Part of a small language model's weights.
Size: 9 layers, width 512, 8 heads of 64, MLP 2048 GELU, 45.2M parameters.
Training: a variant of SOAP for these matrices, 7898 steps.
Each number is 500 + 25 x the weight over the matrix's rms, rounded and kept within 0 to 999. Layers, rows and columns count from 0. Numbers have three digits each.

# up: layer 5 MLP up, 2048x512, rms 0.0885, rows 724-734, columns 256-383
# down: layer 5 MLP down (transposed), 2048x512, rms 0.0944, rows 724-733, columns 256-383
up724:493517515481504499465492502505492513493503500539488531491471547509492510520469503485513522499470492574487508482511509492513488503528495529519449524494459482487500504472500481523518480469525469492529557506492467502485496498503506514487508477473526511473533528515509511516517515501494462482457551501486505526477503474500522474540516474504501500463499513511498511519495501462504534504511
down724:487513509550501487509490478490549512505521438519515538517485506508524491484536501491505468513526513467494518527489496537524508492484497480496506479530523491521501468460487534543484480525512541474502511486520509526453520479555510506493522501492509509475459518459488509479501481437493498505492513510500530525482502481537530488484510479529489465487470464486527500510490503493497469506484
up725:496516489491467468515474520489530520508491527484479499479488494489509472518460536513507453526574520480464509488472540491481511505520523524544510476480500505507549494503504510483472501486492457530493485482486490508501517515510477528463475543525458519487504537482515486500522537495530490489537479487499507522473448529503491493505489539520491527529503515491502510516499518524542542501479
down725:511498508458523489487499534534490518487520526501488510472524501466494523505482407529488515512511529498484505477514509509541503468510484505512477471520480520509466493519492540472510468492497489531477482503525521488496483498443543504472512468515525530538489487528476514506485528485485507519464493446495460486489546478509494537504505520465494514440505474521483516480524504512488542511491
up726:504497470484519472456500510534479482529453543471470500509477472513509468492492522461484496466495515533506485465493498474493515489551454507465504509517525490504514497460489538498495532490453511477443506538496517531508500476509467534474536504544475526525485512484520468455457496492501442474488476489495488503500537491490492507474497522478501496484541487453474470525504469490507510532509
down726:491508471463461463477430498463513501485476454498478537491471508486501477525503492436470507519507489512480510491504479490542494506515548484481471541497438530461467483468515483480515497499466487468506477511498513519508527533494498486528468487498472463514486537502500514455489521507506514448533491478517566507513515542494488499484504521497538565497503529477484508503524483533534517489528
up727:502499509545543497530449522477537509501508507521488505522450500480480524454499521518489500490479517512475528500537491469522478500479510496457506508490501489494487499515469489537504508488528495463478535512471520500477478494489538521527470507514492512524528518523511509492494485487565475499470517527498480470557477489489472445476487480496493503503531505565551465515507517483492466477496
down727:524467527474525472468549477542525519519502492502523526527511514489508518518464521541486485465496507513507515458507474470521504505461499498504535520516505492477453480489493536495509492505501516514490448514459543502480547519486521523488526487499530531530499518473512506507491480450512516489475497524511496474495500475487451499504516506467505482514478545494491497527492507484501411505487
up728:476532478488501521507484483487516472515494467480484458525440503486487472462512500489463510482509502500445510463475534473533491443470503509514493506503507474496457544493485499519517520523507496512478506502519491488499499514485513492498519483477500500477495474492530526534493525527513554557481502512484487529484495493532484514504455501530538493472546554487489508517550502536525470536482
down728:462541513527547515485503466541455519507493505492458481514499493488530499512510484489505445530474511503506469470531492531487532495483456523525472516510524470516491469450502494501487495498525459523493473487553499489502546467543528544474536490508448497483470499492484511498528535507455500505516485452494504487513527547518489478502494505504521464492533519524511475505509490479554510473463
up729:483514470503537528489540515527516500521460531521513469508543541515477534492494496527477503529518525493533480528489499503482497510520523478513483529503511509502511496501533542460501483501474494506533528515511498493482503502533509522539492524508503503457486524519491499502513534489467453525498501507455486543518473529504495481468513480491496519479479510493534512474509521510512471522457
down729:487530502495490504513480483482493490506454478486511526501480467520487479502482514484496500543530555507505527517486496522507543560537500468495491473561450458545513474525512494475482493461534540495459436490487524497503479496463504471479505467499506489498485510432494534479501499510550551526490438508486475480492509494492492522475457513502512508491524501526533504516524480514499487457503
up730:531447505539497517554548508484492520446508540472484481491525444479504484566499512482515459543544513504481469457466516503500511458430517535493458497524498487508558515516497517514499492572490522571540505507456504568466505472476516478499486504535481458481497537518477535493477537472480455484484510461547489510530504498525514509535511529528477507540488543452492458513519554490494517511487
down730:476465456499495542465464467512547510519449472523535447527488483485483461545506530463510484454512477538516470468458487521523487504504517450525452444494472498461521492483524538523474468538572524490473572456540467534512434491538475496495504582498524433529466538484507473489573446484471493529522532538434452464518453428534540508481486521526512555471473509492469529509456544521499500435470
up731:514474497476566483486486505521523549494467481491509513518485551506502496516494481512499492520504465494486511494497453527483489487475470493529527529494461474505500504507493464511495526479502522453495518493531524491536506487462506501508549522525514519504505498539462536470551490527467470502515491499480498467474502486549479467476537491494465537496514487514495509476519516438489486464544
down731:538494485517523449485488463500529496522507486505551501511537453521520500505474519516494488470517505508511513504462487508492533529480553523500436498463539458525512546503488499548488529495536469516508490527485466492509512536520478556505534473517468481484526526505515445533482456493479490520499518513494518534514466497486462518479484523522483510474513457454499511487488486464496487494480
up732:495515565497491491524540528478501545566479515490436506530493491476517486514480506465472533449483464495511521493475453471479491504486489538535513493501468513509508494534495489481489540535475519503537512478511502497499531485491504470490472503527491473520522490489424511505464521537555497505512490569499550530487531517478469489445464535483421508543505507498494514444479481518544538513526
down732:515530483467497488571540538465487517536499488482504468512487496524505500521522489463507498486462535519499484482508491463523479509506430478548500461503499469527497512481509520505454470472497477470542539507497536498515527529467479474520523473488510453462513477523539522469484503484556528516503504500529514525538544486477543508441459508546468479510493545525505491441507469511447516454494
up733:499487519479443503511526472516513537516523494519480513464516493502496466502478475475475491510464476483469549516518451473451477470523495482533541513496522511573492481534464455469512531500504487483482521479512505470508517516513550421478463474457544511471510507486512499498502475458468479466479502519495501493496549497549510510529464517522530541528510498478505532482475540458554510527502
down733:480489516519506485447504494519522484525518511512507484503520481506480445454428449560484511488543560519520494427495529459528547510486495544516505494501480524494458480486494514556457477490495521487488503468464463503516433440478506483505503463465515499511485453453494481500511517493477493465466521482471456553512507511446477508470505466487515480508480475493526496477455473515478430480534
up734:473513532546482496497497470472489501516525473498496476491510482444521489485542494440515520491555501532519529487521490509492540494529496501465491470505494521490500498468549475478520489498459443475521545510527511482544559522450545501470539501513475543556491494465542526481486484525510461518497488548455496517503527522480469500508510514473483455463506527500523465503535500494491542511552